config = dict(
    head_dim=128,
    norm='rmsnorm',
    norm_place='pre',
    positions='rope',
    rope_fraction=1.0,
    init_std_down=0.0363,
    optimizer='soap_variant',
    lr_mult_qkv=0.5,
    lr_mult_o=1.26,
    warmup_steps=200,
    decay_shape='linear',
    doc_mask=True,
    dataset='wikipedia_en',
)
Each number is 128 + 24 x the weight over the matrix's rms, rounded and kept within 0 to 255. Layers, rows and columns count from 0. Numbers have three digits each.

# layer 6 MLP gate, 1536x384, rms 0.0366, rows 346-454, columns 128-255
106129149126112138126087097096118142119139116138145137112135142141138125139124193130127144124137148076158113126119134138099126129108119140139098155141137128131064090153092106115161102130151099143111155136113107119156122110142121142139104127160157132119093059141099089129115143103105120113166098121094111188133171104143113164135120157090129151103106145103114103108104179148099149155121
126163133145093120124138106099167086138096131094128143128148113095158137101081085115182160167135133136150107152146148122102097114093135106151106147079157109103118107147086157125128109100121129135131114155140132160119125126113139096130077155133086148137153137084155114147140174105138163105123135129117137121118139134141121177141115144131154136150122070125114112125122117146112141114146
138152126173136155111106148183108082153143124089101114155095109143067172144138117131097086130106134126111139139135077123137139110137130134114171148160121119120107069093149098138134093101134115119056167132150096113094067138107140123187102125135118133112115159125127152110099152149124113114125139106091146126131128160127133137176117111158124147137123143158120112114120155091124166133093
156132130162153133120113151103146113115127099100142141110107132091081120103141185150116121106136120145111124085096086153109155104125144113154100109101148146176142116160126119114136121149129085111105090174159128133114154156132129113108142168124161176136104114158109121125153115148131137110121120108103101124127136142133148132180150144101132127094120163093112101137109089132106139127138
099176155150188133108113098138115124143148147137135096142131138150076118133149094125136107115112094128115090108164131124153130148083123135181139128130166159174158101120067165119113097120163141119115105094128142135095122171102135097152126155116137101117142076098139139137162166123125151122134120109150122153138141143124151063110148137142159146140092161118148132070127135128103108153123
162092139138154097167141100100169143147104131108116126132129150120096144147137132134152130119068153118171176110115130102123106128130105158124094142107098121140076118145133117120149132149163110134136136173104155092149141153124096108121107137135151162106108100153120114115126134125112157151153128123103084115150135149112098133153113145148134126150108119099116115148136097151154160136129
101106154137151155129114115131165105122125137119132145106168097164135128094154096154147116123159135146171107135118074143171118126103143106113103135117136154120125136146085142129165133163140109111109080105116147155114138173165132118137094180140128146122091105146116138153162172103139170097111125134175100160131120132080105114137129135145153115108144188155113120133088094118112104166149
130107104105150169111102104174110120108126109133105111101115139130107149141155121154104114109115084098102125141147133151118107104130123136090149143144187142105154112165087140117165109106126133149132157121159105152136121156164119091145138126124115145138098087118129129137120107100136143113120145117094148174170134089131143135091131049147119126127142133093098145138140140142108150187101
141164160160161091140097109107113109144134115151126123159172090159141150113127157140155141125123096049133152115087164155121111078146084182116113128120144126148120121131160127107079128157164108099102118076127150145123155070184120087136147128123187106141088104081130156167083159110132114175081152075131125137141097118122122131113071149135077182123133154111151160117144142129112171092144
124123127140119123106167153155145180116130113106098109123122154191130121114089130107114107135136113064148111125157130137145158167148102153138098079103128123078101124136129145125119109089139118163101120123117112156117102140137147143155147110117097168113156134111113096165098163130147158124173101105166107114119158129105113133120159106128120134131135168120117133168097118169089161117143
137125114149146123113132123143129098132093140121154108122146114094106100094119120153078117141128139158113143124127113096145176137141115140119080148125165106131116127126118105135116132168110160145140068158135133139137155162150108124138116103112062120150103106106128184118148171138096095154172119117116150100125085118126139158141111113116156159103141131150122138146154139105138145104088
144148127153125124143117123114121170072109158130142127108157102180095125139121103123115136080133123145141134149152121161159106097149143148131115111152123140167121147116101095144157148102103116126126106090129158149091112131134181120128152122143160147155139108098106132137151152104153146119131142144159136148144116137155135112101135145112126129106123131121127132102116131093134089154106
149103109117137120112158122121110090134114168085115199111084114129144109120150120107127124117091119119122164161131142087107181094122133131164104145116120119096154126124108096112132073162135145134150117154134130151162139141143108110112131108140098152125123157128118104124113120137101124128141129120145167145102126129106119139103121145125128102144153136101094128118156155121106136124117
157123121121141188149100138113108120131117103099155111162138128166093167121151108143082124138108096135117134114147139093127147117101157132137146106129153126130169109167108152093136107147152112137131112120139129131136129112102155052119092127177112103128118151150132144104134119135178158149098104135126095101132110136100126151141126087138169084146106095165158162137136123111120162107111
110133116095122120099122107098095118113139118209113106101140126118101139124166147095152097144096113141132168106144161084087119140134114160127149108083145136120141109152109151133127111135141120129126114183126136152123143123101136120141131129101117137104184120179122075116122119085101144130123085125117169117093127099132115128153123140113183102141096104172142162169113091186116132103099
158151139128125137092163148111136131141141120136158108144092146139124152126175133128097130115164101107133133129093118131185162103160115124148138154133175133133136125120105143091107192142110155138122103132134151111096130113095108163086111166116124095104155154149105126137105105149105138177079136142128121118109128130086149129111144092133120146122117157117100129173103102107137132134119
128113120156106135102132114091167136159162115178142124145142145091153131086159149147167122102095127094156119129095137100088102113135113167129140095118140139111110136157113107158114104161090114105129085104163128138114105115122120146155133115107121126162097118103132137127081121121147144147130129087128177131134116089146165133120093102168086120125132103175141150110117128160153136158147
110144145137155106111132152130073121197122074112153154122120160140135113127145089157108111139138078124133132145155163112093121123146163128099161132148146107106097176133126088126098093132159097143122158131165112133142135105100139104108094122131129087157115129141125127111172132132110126088111112107137138089168092125127086117121118132108127147099153141125142100070112134104090127187142
134103127127146140142081126126113167141123160089122099131062155129162091106136093112108161149128128103151129122138105129116161111136074093127082143113126131084139137155139107123121136128127174133122146141126091092156099168125124157152158092149103116155141123104167145132101188162157145104133127115137133130169106120125116145101137166142141114124116140127156116108099074150135193121118
118180109109138125120084116130154126093134133155112154125139121126108126100129085138091156172182174123154131162125128138111096126129090152085118115075098081112158111122122075145147119140159122098053128107122084090100103061121097090102089117136142147140143135147082150161175156108114125101124135126092186147124121165138104111141096140129123125074089131131115156123125128148143102127121
126162133122127098105152102113152114148160128124130153081139118076107133141149158099149107145123104129136116112116085110122148095156101148122124119156090095115139166116118109129136073117120118141114150122175123140145105153147130118116126141132072157143139133081137138126141149114120125128146100173116089125162172126125114126104122139151131098137137139140114146145123145112166170133112
133121128103104170136148150132122128133138122107130092128105113118115142096097146087128165126101121148152116152144101139115104102122108128108160115142123133152121116161122099116106120118118130143146117120116153149114141073141159131108133130204102156117117145112089148153098144069142109139120141092098122131163137153157136135116139096172128147167102115113132104162160141137102152114127
161107140086119146089108074099134124178128163142127136104125191090114102115145084146133142130119128120117125124144105120125138112101161142109147180165158058138163108148108138172098085146147116092151093139127122150212117141129145121124122097131129132155134147149092143165127151096148126130126114141141116154162095167160123133086176125139149109108082142135124098132098123116133126123149
134123134106094098114120117121165103125108126110137089094117130096145141125112129145135149131126162185133137156107129097115136108147145158113142110143105134117128116167147123095121146133105107117129096152103132116171115133136119062087166114113111137157100125163118150120139155124144149144141104148108124101113155147168110119120142108114132136104145140152058143116089155140120155070164
117115100101147131075146082116092087129148111140133100177122117143094149088124194152145149149130103138091127122152103127147142111139142164133118096110122180102140130114087127148141140133134103147132141118163129146152118144170128133116162126139159155138123116134129154135119152115107115151098139111120157140094137146096135068127146155087114110132126107107125167156129122188077136122177
111121145161111181126097102096122085128111117051143139136102172133158112129089173084151160121127159122126127111118096165129144118132149150131147159126169161183110120135138117089142160138121102135174128132172100096135119129105136110137121101110115120103070146120114091132118125126139137151129144115126169164120129194098105130077102153127137127136148135121150093166121099132127133096138
110097152109127165108150092135152167135108134123103101160152134108147130126139139119120106103116095112157160083160119129119186132146134140146117167133113103182130111125117173100156133110149143139188114115154106116149125111125156111179135153121121118104095087111084159075137129114120147095138106143130140130102112114153125122133092103129107125097115141118114144122129108070107125112153
134131118143125128131122146108124161118141121162117142110127132104141084129149143174095099114134141151150101115119107056096140125103120152116084137170163125146100153104107126115116124129132100164170130099143134116164142151103161112117121143106157136125137148137077153110124131145114132135137145165118114164118132144135112166077165090101102123151113136166119102137097111124168154153134
108080138152175114098086119134179138153152145124119177133105164149153142141085112126108137128110126108112112126147123094163081086125138159129167116109173122113155078128142147138150153110148148119141127117137109097168185153125138135141145115155168096122138132135138151149088117111119088077110135109101096151167102156124092152147144138134089115119137135116132127167100108164096138109089
151102160137171146132140132097148118111140128108157116165129158125186125095136151151092126142118154157141099146122111151123123077102136109132152128100100176124088163133162163123095138123122130122124134124091141073147140067174111120135129155113096062097145116096158151165092144113111135170153114162117113152129167130075107066105133148105114178094149148151107111158078130091150116115103
134195109118153127114107138154153135167137090116128099150089141103111073101167145109137101119154147140140088104123115117134119105120151146099160135152148128140151088122113147083130145072110114161080138123105160131131142093111076109135103139123130132149099115129116151137108127150126159157151112136135158134142138138101121144138133172166143132094089100137085153131106123110123163143086
149102116144087132097129160139116088128143070140140143131132097113126136168097149166138135140125173105155120098095145124162150172094116165145155099133131135142127117186163139106150106126120138105134089127113125137162125133129099114084163092119130115093150133120161126091110164131116121173101111117153160096144154174147124122145128132109107129115162131144103150123114127145086091153124
101052115134094101160125118110141107158137169139123144159139129132174131125164124149136142118144129136080109119129120165113126173091117134130148146115144118150137119131137139147134088074087202126127108183122111119182083116158142109187173135158127116137119131124159103104132136116130126137138136143114157110107087141163130126153166136139179119101154153163092111130126129129124113113098
149103156111113131125136113121161148139134158106133159123123145105144188136131139172153104117131159092157097128144131085116162154082137168123126134127118116122140106121151134134116093136123136104119135157120108166146097115170127127125097124137119122158122126177146172102137131172152118157143110125130127111119103102124113075112139124106141142107148138139161134132129138146143114155131
077126118127130089159182138154141161105151095104161137145095162118137148140139123127123124124102122152097103109095118123152120111146113106138095092118124138146144138116121124125131126128126109133147113133156154146093121136133107135107116156155112114119163159089105161126137148100130109137094121130109127135127116149095117115139090154139176149163144134105138121089113133112151131122154
140124131139139146140120142124195165137134141123146115110116099094161116156110119125123108124122138128128143144110138114102128154140116105100116119116133139150105131150109131116097120157120138138142109136127095137138110128137156106143155108118132153139143115093071100110161146128152128148155137132127124135129151103084116126147143134116141117141118134128100130102088154142091119111100
132178136116131166110150123195106140150140125109179125139119115157101133119140103098133142115126132105131072110125158109135122149108106143104127140152150134094112161134119131114123123143142079110171127132151148099147161143140153127146126137093109148121146143125120106123143132119101154127181135135124130100131094115131115152131081153154103130172094147118137095099136099146153130132125
102124146152125115123168131110166140140141121136098145132147139094124103072089093140105124101090169100180116111129138103134098141152117210090113135137112112153172181151112107139113125140118137148120125097076148089137099096146109117188113114096148120130103201119133128161113127126131088110182131135147151107102116152111129134158114126142127140139153136194105166130087141158153159133154
141143102123122143162088133152122153094112141109103142119082148153141129144124115160137120105121090128088094127153128111149137108161078066121142102102079167155131128154158138093134124141140156128104177101075102113128138128123098098117148158130132138131118083148151130133080113138127149120106082156130128110150176149089118164163181101142083117130124136092128093086061149129155078107104
138122130148169143123145154119163137152143115131113140149158096116129155106124158129128156174113097112118160129130111156118135122160158144128166124086078083129123125175076137147151102137139153127157118139147144130148114121135149118108089108092106121119124144105124153109151120105087109125107119125130091079103145107160136148132135140171165110123152142117137138127144125138130118161142
111090140134161124119125122137123161109113123123107097174129103169152088115113140116147141104120106143137192166099095145124158099137138124163100107101119122134179083095127108151155148147111087152100130139144126127108113133138148139130140160138136157133135125139142127117129096125107114089106109120125112167131136106119173153158101115126142130083129123125118094154156183088075130123130
104115108137093107126136112140119155128091161145128161131159106125134124105168137129112139118131136138109110158167094147169158127124119154106117155192115111131099123136135116152074142161121138129117102144155144126158086109152155163112150111154108120119125117155129111138105121155122083137144115106136134129117101125139102153141127193173159115113110140087147114189118116156122100144152
111147141124129119128144148123110135128112090138141101132182164129140141166131086140153115163165135115139136128145141119123141114122126133111142154116106110120147152152161143155117132120140135118140132143109112075083102110160122134127121074131141161143152139125155175157155134078114099131149132121145105163137123140153139139183144141167160134140151127120109175111104157106112131090159
106096134123138115150150125143165116143099156114144126135116105103139152145107111155142135152147124144131134138122120127080147152123154156121073116127068120091153130102162119164093150147117132145146131141129132111127095112102170154091119097131137127117168145112102138126111086152136124123144094117152114115105112135158126170095161067162161157141129133125150114143144132112134187154169
117106170156106112130131123120161157126118120110111142125128156111066138164146131169103137094138116144122142147156176123132119149120147128142136093161118124130140115122103114110135150136118143122156123197143103161145125128144113098134104106121091073104175071134120133176110119132139144115167132110169198140098071143109139145093121127165158101105137107147161093113104150152105130130149
130107122135079115123114131136115062128154125131100141136124145129107133106138167131132107094109145146158098127136135131134158125155106152149130144099120133111138126115141109135099146155130095131108120160117142088167142146182087127153136138174108126105094103132146163135109121147113141152142115118132110136121131160116125146086152135151141146161068130134107099158136119131133146128131
084096111177144163119131104096153123151125168155099142138158116138104089109142149110124133136100109090114087151120099159120117114109139129116110135151139152104124102133144158102141136150130161112120098104130155098133116103133187098093119085159087121099178131116109117152135127133156120163170138117140135123137149107123115131104131091128136099091133118163136131069065144128120144140178
131140160083114110134123134102133118128123115152167103160080120091126144141160095117079111154085143123125180177146127160142115148113132174111109131129110117153143133111114127125130150100114098067134123133142130169166137143160110141121117155126140120127142140158127128127114157124107146110121104115107125124126111074146134112166125127168120112160135140113157159168118120086075166155130
199166081101176142159150150106136168125124110140173096147150164138129141115134165126111153105111139146128129100184153141125124123140143135097143123106143140167170094149166147150108178154113092133100143134127139085141156094145108116113144097149135117165128154132112132143127150133113125138102158089138127123084135132149100179090132112146149109153141117109071121143168126155122143114125
120149123138102138141131128099117153133101138120163145147123124103120140126152175130153151110173085153126098109125154169116105138112138098140170163133119144138133123123162133158107088145133133149093112117068154098122151148081126138130072098084144092082153174124153116143132130073147136103153143136154119161125126148155110163112125138201093106171153138156115172131162121100072104096123
109114098176165157139174133123147170125110127150161088150105069130110142118123132134148121142137114128121116102119157139094138144114136125124150140080116145132109127122099120113141106137065140120108146124094142090124105104161122186150108108090147146093139127158101110110122116104123149114119090129098143095131135142182126132094126131147146155131138119102144132097119064117119142105113
130153182099133116136116120134143158112136115138117129164153126117145125103152137114129102126116124122070163077099132116141119118118146117106134137104095109109084157133121063100146120137106100131159123122117131113099145150123125103148149106159128133117130115110149132125129106157149136172105137108149125143186118112140167143140123120106175137162132145151134135085159117114110122138141
167105143153122101109097110130154113100112121169149112136148121129092160113123118116127158132109117120109152116118108134131101161144143134140148110124172125131095140096125128148139135111166121129150123124150130137091104148145151118144147124139146150147137143145151151086145125127098152119113146150170100108109160119150132102108135125092070119148113131114139106113155128144116134118119
138155135115146171142118133119148122129107180113138125151100098159173103136148133114113151100152096136110185165129125117132125111118146161083102155160143129145123126099153120090140141116162150110148093136136138084093157128117138152108091130147138100143137052110146156117125120087124185143137131104110127161202130130153054170103111114164114106099169139148130107087103143144111106096110
156142149128135134163068143133112081140132132114158156146088100130120155135148138148137129106162156145121106149139134143140097118086094126098135154124110118140133104126130153156145099141093124130130130121154137137120112095116132097158119122134142178114110123137138187088137102149081128087112124146137157120135120146116131097127140137117130140095119106126128149101129092112129129117157
126145105093113134131131136166141143129139111147157139080070128171112063116132144121140116120111118098142145146114120112110163120142133082131137093119143124155139154125153094122168130119104123173139130119126157107111115128132080151140096146139129148116139128134133111111142117125116129158135093120132127155133166131114153125134155107116146137161119182181117119139128171128157126119100
090135140139149124145135124135147121108135095165135159103127151086168145123149102142165107100127129152106101134133159151124121090151124132113111144148108107124108117140109106114153140156102099170113149138154099121109112120097152138135112141123123111094140114129134144109123162113115089100183136100122173091144134130084146146158118127130146138167043122130160131121089146082112122121147
124149109119110165097099125119107124119129092130141196117128134129130137132096116160133151078107161121151071084132135159153097117131166177131138106118096153140094097089098140107122163154122126165088103102140130099093131173181156094125149146150111132173095140171090119126093137122164130177143121127159129125131137152115132183164134146095112073140113132124095166135160098106090087116142
116170146140111157124106120120127153170095148125129139126125111115097125104101138129131133136109093130106112133185126129152131135132170132100155128140150108105141156140131102132139130152138139142099096134126186103109125120151110113121121089102133129158154155141108149139104169140121115137132114130126153099104108106136154116102135149088120158163177121120173137109153142134104134129102
109194113112139126126166099135127094125164135102121131134127133125159139136175146133136130117093170106119146139130153123141101118173155111091181202119151143146141127147117104108108129104122118088172119117130145142125125126142156141113120165116175147117083163163132154162113120157161147129148127156123101130155104094112099100111117126133121181122097161093177090127152132082091142132121
117096142127183126152117125108175118143156170132115120133164131134125140107136149145134150117140107110153122102148187120109127127154136167141107144100150163115133172124107102108097140152158116137121136090144145126121166134160178112120137123110109142121112165111149123146115143112110134102132141109136120113129144102130118053107123143118098170130123125124132095120145146088131115121130
136150095138106121134126138148121164094109100160163124158104135124147130125150106114151133150125167106144141155154141099157117119129120107133131093146126158120141131152132091076136124150128106169122142170145129199113123161156141122122166147078158136103085163114152137147146157091125103087154146155138151110112151132123092165124135168166123133139118124101137115097140117102125120105134
103137106134070110150132102122158158131118129140122129112077113156135168128053122125153125127122145141129133149108083106106114114104108136122129169124110095115087127159139157129114126114102143115090093109087115110157103146104156102121150116125149174130118165097113117165135164161085129123122117079129110075107106130146111131103110144100169101147115157107084145133130103147165153102124
146108128168124174153106100133135128103108127143125142124114085154093127121063159160103135120119113078131140103141098098110136120138115166156097146160160141144119123095106130115128127104150109110126091129116122091135090161147147137084065114121105167121130086133110124146126122081108108119112123127147122114074124070138136129147104148167130125136130146107110164122124118156122166108147
149106127094125192153085111141117140111104121170137100129140118105116127119120151132168142121092100167167098183139120112084121103088191130116134119096127094149118143101122074112138146124118116110115112088112092142142116131164166129117099123155145144102143132101138125114114070134132132047140125111124137159141128099123150126136141155096171109156102179106155144157123124127097126148113
102151174113146102115171115135151144208125151119076101099130142134104112166138125132103134137104113138120158120137149140127154103159133148125125124112133064147137139104158145124117130138165127115131135150142155093110154117107114135063093134126104099148131162115084110113130118116116108105108113120104088146133131161140141120125133166120110113129149148129140095115117105104163137129169
127126087137146137091140088119156131136108095149155090157136141115152122140136136167162113095165122114136121127122119119122121121120082124124155126142107147142092147154135140086101117160119113138098124137113100109136138105114131118155116109097140141117190118069131100105129193112100182092120164129114129133151115129112162150141106146177130151133138162067163095162100147130110124141113
130152104104126193109144093131175100150105144091125149095197128140100138125130156140119136118122119150131164090151117160120176117142131157147154167098103121125124156120140089123120143113130159113166138150162140139120106155122105131132136121097132119125122124124127079160140119117100128137099154109143101134125113125173081118165142087091082113096110139132101113181091100181185153114079
123111134104124134123147143099162132132087146129132116147164164118104134170145113171134109122137148098094109106158133177148187162133144099114149120150139148104142150117104100081104154094085120070107099133141098155113103119107126151176163116124090141156117136127122130108101108160157125159113098132079157119124139130095124093104129145138152149127152146126119104147146116125127135084155
130160131127106141116083092148103149107159108159106128106138120160151105143081109125132128154135110143100106100126137102121105142153122127150133124108118142120138144135123139102159119106127156160123126103117120114061143163090123127187136095134137151085135162131160103114188126095124164127160112114097140161079122098145145123112104121152094149109115194140182146108116172107129143164113
098100133131162167155058106140191165068147105092123106110142094173145096104066114123123115101154121105141130117097149095075120145181127082130104096141175112106114155145104130074130161060116111156080104080112152126137079136177093091109116152160186093160148144134094158113111113100140166168114129119110203150115171151082124120088079157085140081157074141141103149128100126144177129096175
147081121121172132126136126152135151129148141104110121136125126120143111117143099113131099146110181148156132142073159175171129125164151120108125123113131143094076135120115154156155150132158095152126111148145151143136119182095117138138128141114119139115150108121111116158167111102137150107152159096124078133149172120135126146140145148089130089134117111101133134147124151142102146136104
118164099114143133126135152140142089166126095146146160099153074116108164148107133143114144182128156143087156137116125111126153095110153107132127132106144157127115113107115141123124141154157098171135127114141143159099067120143133108074109162120117129124131106127067185108106078134088149169117101097102124132129084105105115140115119168078152136133112123138101086135123118128161089113107
119103147132119131054100107178147116181114160141163119110153152152106087123149116149115096115116138154123149146100133125137102159149127116120122147134145101090150130167098113182104116119087171150126139172135086102160134122140184149173177135130155123151146160128145114122177133114122123154112095108116140155173115117167110134124147082101177161161172124098168133138153146108092130130112
145139131132144127133125086133105137133126089118137135123146119113137102135150127110116126157124113157112086123134107077123125096121101111100125142108121128165122093158140102174179109086150125173090146121145131108091122139135139161116180108204107116187113098146120125130157094062134121128122099108107139150139172157128115135143112138134120118132130157134116142180130152136095133146125
140114131141106135126109148122109132118163130155117102106130150124120126093128134155071139160133166109121112110154121144126145136113129121106092126174106091138115106146063138164113151102114098111121133158140116090150149145101123147090060106142090158107130073151102128149208152141127129146120114134146143150149106092121134122119144101154154151118152112155138160137123106111116110101120
121128142145119119061151133142116136102137116106090137137121162113169098146077141143102102114140144156161114120109107141131175137163108149149131089128111144141162125128119095131164104160137111166149137160197153083109122143110095115154133131152144137159089093159162113174125152136088111114161145133123100096129165143093129106126135119167121151119121121132125123114129177125149108089127
127140136128121143114124134126115124151109144131106127121131153175107124115122151095156073117151132122125138152135152165123100099088102133105144100147103155115147135126145122109103125105139148114105124147126129087115150123141091147130121137151131106119147163102142136157120139126134149114102153123098113104099152118120111148112127135133089152098108127122129100110132159143133130157108
160155152123126152088099151152115135114172120086148127162164142113139143110125137140142149116134111073136151109161131121148087121100128111142134140105157132124110165157125102104144167115136119098131136122130098124125129117151148137115164167159132139105106146102128122121117134152185127140110129139149091173132102109117142099084168145164075166138113133118125104116148118149111126109166
126098171138141132130149121154118141119140151086159113156089149121152128127142164128150119075120129095136146083166154107158133108105132181129154185149139109128149142128144112134132137144143143097159134132096141141143116114124121127128099092102168083134107118116123102172061129125100141147105115144123114092134155146143132164160135141163168110078132111104098115155104140164135134164107
122096148120120121151133154161148093130136099134127176097116151106097115131127155166119137173157125101106139107132079123101121124162123101125119143150125138074079141131116099167141121118066167107113141160133138077152135108170100106133110107134147158122101107134162144166134111105111143156159113110138143148098150125109098115150097153092124143156153119129102139124088103110110112103112
178111119097116135129099132068162122157134141118115083093087108116112167135134091137146116122103139085081094151090104121090119122169100064116089161106103146113109118163157131159139159159131128088153170164095118138149072083162136134155136140121085196178101158141126119105088102103145122127124146175108145115146128117186109139137134097162096123133132145153083103126121147066086119181193
124127142105114134103120111136103089129113182124180134131142120122131076117115133124108110124135123156170103111096116122113131146124126149092147122119108132117145105149143139086079108153125153122148116145124127115172138155142116095136111147180129139142148121106132127143147160119126195108161101152112158112100146122124123105122128114134157095112156162118113118155093143096130132116132
105109131133161085148188183093131170135199125175155126099176093128103126125115152129144125113147125143127129142129129149131110126155131150136126096112102146134125116145115134130200133116118129113139119092124106123130105099120157154156079160116120150103106127094097099096130082073117147156169162086135122154123149146111176150143084099124134088132151149163127121093101149095098145131158
148167130106125147174143106101146116169133065078114143147112186112106142140142153145131092145127132128131104105163148090134127121106120135143136147136134093114141128137159167154094094102133156171111117179152194130181118134115154125151160150146102092118114078119132157102144181088122159154122097165113131113147091120146120094135090183128156105144144170089088075151154097131152132097114
126164144099138106123160120101129144169118114148098155143112136126129092148112128128112126127154110152112111122152155164163132093138109098137108113147155156101176141107123122120162110148149123075153120070143147117169101139102137104079068093133119126121167158106142152121162128132133123154119110126135135126113106090092101118131106139136144166125114120139146127069127120126170138126109
129118129128152144145121118146110155157140134124115110124141186178060114120140126106117086111142097116095151133109150145140126124149095126188109106151121119127106143109108177138135153159089116113138110131110136150107167126147107112151073125143083140128145124123150097140117079108133113131092170123082120129095078100178103137143164165128181116099146150164089146198106105129145142094078
117122153163147133143121099120157109157179095110127132164130124151151102135118137149159134114108171176167140103135101093150147088121080136135108130112102133124088107155147112130116105184107136143094161157145143158116157106135112136125099089141141098134163112147107124141101107167112137147119113124184115112145106103142130134101109145118138168138134142124149112073180099152131133155146
151123184117135188158104116167128107149114167109164153102110121097124077107120150135129114115080123149145115138123154166108121129125118103145152132142117117132135154118123116123120119096138125134088115162137144114104138133163149118119173112134140119108115182102167127096123138132131164107141126069102115127154152149132188136156131111149144103154111115137115159142159149112170115149114
091129111109056111066123000178121082136126102152110118062111190136125056166206085142175138133055136146122080118110169054096122095139106135195078100139150065148109067138156081113135125109119111137080119127103088179142092158143163199151140172146112154167216092236035119129103110131088090133198070107099168196079111067044095156095179094083125146176157212120130182125133117137084119102170
136132133128110124152174110119147108170117135109107140144123149102102157119102134132132121172135140192119090119152146156120121093144149139096158162089105121122153132100111150122098156108092127124097101138115127138148132123149129149128145076125095086101091107085136111178109144131108105154129174149135124156098110150114124160143101141140116090104118107107131140149136084145132132077123
108091129109122078126099160126134168089145119150134122086108104100121113160121132111159185112139150137168125103164117119135128162113102103102139129165121107113130136141121111111104138125109126093132079146139123132190170131135142137108152119147132124124148117115133144112107109126114101106186126091137121123112125162126126151147144126177147180147075139108110104061137114129140086123155
129113144142172132120119105119120137074126127148138145130135130124100165101123122109134125135113135094124113149137113111135149134163109105140124146139086154098117137131096146107096090144114063109110156112134095112119152109131111138109160121128141136155140134114132105117089154136130110105142137163143134172126120100123145138127122158137117155167077160146173119180130154151082121191184
069134120138166129095121057097175146128115122111136131113157070151145136117081137165120115097137139117098153095079134168137054122117128141135146110138111104132131085152186128160119121136059072155101073090110094096142133163105133132113129147111163096127142164117114142109116116106114165118103160090123124134135136118116144120107111130087152135127126141109114179133129123109163116122170
118127154083145185083110109159143124159108155083116132149165158118137196130110103100120150114137150132097129094132117133136136099128134160136130165135148170124123107164130135077137149175089123134112163105139109093150107142107140083153121146085124175137108135113071107148123134152206124073138076123140122158135140116150110170101135132152124145090185152098128101095120109106127063150148
119143156143186102112107161131107055136124156149147093129134125082174133130125101140144150128136142148119126147127165117119108136152160100144144094143165110174136089124110136138120141128114148104095088117160131123074100132141164133105090105092115153120115089101110153113126128120112110134110093082111162150101128141125144125155110199135137120142131120149173161131140124117131123096134
153114165148173137108126131123137090106129137128146141182121083124062175121116120117163128140100127156103132156124061131110144121133139165110173190152108111157124114152148122128121152137076103126152148135119096116123091131116115158105175173079094118080132149102128106138164096120103114141117140110149109128135121145124111100103091151102139167121103114113126124100156097138092066159080
130106099154134101098103069147125118137139133165151110139130148108073169095133128130150158149111132144119108139113129145152127144073115144110096158151089172124086128127138135117159118092122095153176138111180139088128113101151111102164097111094066115150150110153133133139147134153128107114136120128105146127124106081098116108114083125130135133122152149116134164146171130145120102123137
149144151121131167144137136108147091136106137137086118122161144091151109137127115141175077093122111119100137137116125129131158154098143155093140109085125141114127137085106131125131100121130081133148117106120137132092137130102155132142157073109117149152161126128097143164108109120160096145121145131130145123142102146111129121161156166172085137126136130105088120114129091174153140067128
106151178131116131127107100144136135128090144119172113169090118166097117166098099106147122135104147159114136140128139106164117131086112128144147159137110130126162115109143112139096110084174117124172089154155116130137107111158173125148141113112107091087116144141152093115117168111126137120137110126156122086155125136131107128137128091126153117137117101101157129107132149135144121145106
127141121116142125133126081166096139115139107126131170153121130169119132133137140142103115091137146080164090112106139128185137134122175135162105125132145115098102100167132115094135141148117103080124133123114108183130113141167112135180137149140100124125153120167118130088094167091055192136206062119111094168110128127120122170107164138133128113135136143114105191157170131135116111139170
105126095142157177128153139199160126083130145103108087154118112133121187127112156162101148075143137143148091140095118167111124106169142150102149131141137117107122098147127097118132172138108088114163111095099144152101116141111153086178124155149138120115149179123098101139122139139122094083129146126149129129140151127133184142138101165125136126083069094110065129140150119153143118080081
119153121133105184109096153142124131174149166109118149142129093121138126097137135129142128144166137157134115094099141099148123131196108124113111123148120144074147143130134166142116108162124142126082114120085104184120127110165102116103121158131108127110137123100113116140136148164146140120140122137105124144142141127113120122103138135155123117103131096126161164107096166131097143121142
153111171106091161134148120130106102150154145077101128133118133126060142142102083123158106085187132128095122170101106092087148161113130137107129131129110127140105133126154079133090116121178152121135106144120156125194095139151124101113123148124129099136136138188136133128150129119116081099119114131147137160143110177126150105088139090154111135119131099128145100130145142110162138141144
115134145130126145085164108119114129152117181153136104086159091120111098121130149116160123110144164109163101130129104140131103131122096147108091109175120129087106140147121171162171114144137128156138083144090138154144096128148108104148125112132097114124109138129166113122110157117071161088123125114130176127139121123219137121115132157111143137122069134139101135143087177153129137084128
091122119116151138102121113175139151098124138092126053150173099111106172113125125112101136102124095121137143144141109133154142134117129121120106171124105127133133118109119144144141124135136131141100112158114118080145119134124137117135135129141168161115148127139133155149101118146097099146141140114124114132159141122172121153101130155082142077169158135150137122157153151121112158187125
150104123104163110092128094126106113125139109113119187116118133129150148100161136123113138073155117096111161120176119152139130104137131159129105116071121116128116115095116124101153133137183118109123147150146090128110129134134131145095144121126116111173098086096117160104132176134127082099144106075105108129133148102119096127115116087087102176136071096189167127145124116119105135155132
129125098117164114121131094114103085147128122149149135122143138134118099140125149129140104137117105138152114116105102137117108168143149115135099127162108116148150121135127120079173130094159084112081177110166108122146116101129154137134137102128114133122150149144149083078142153118119131094174126104101133145127180169098111153141108147104098136144141141147109124091124128117128145162137
121122133089149124120095164119131157125137206122138096084146135121132140108117146134121120157102167139132135131134114129112119158116160108122118112136078113164130090135109123120176111118157127131134129093126133139120097136139128129087129123165121136124157158104136138116126113104114135100143137153116142134112164162138106114143125136099142120086146174146133114138139095136143102097107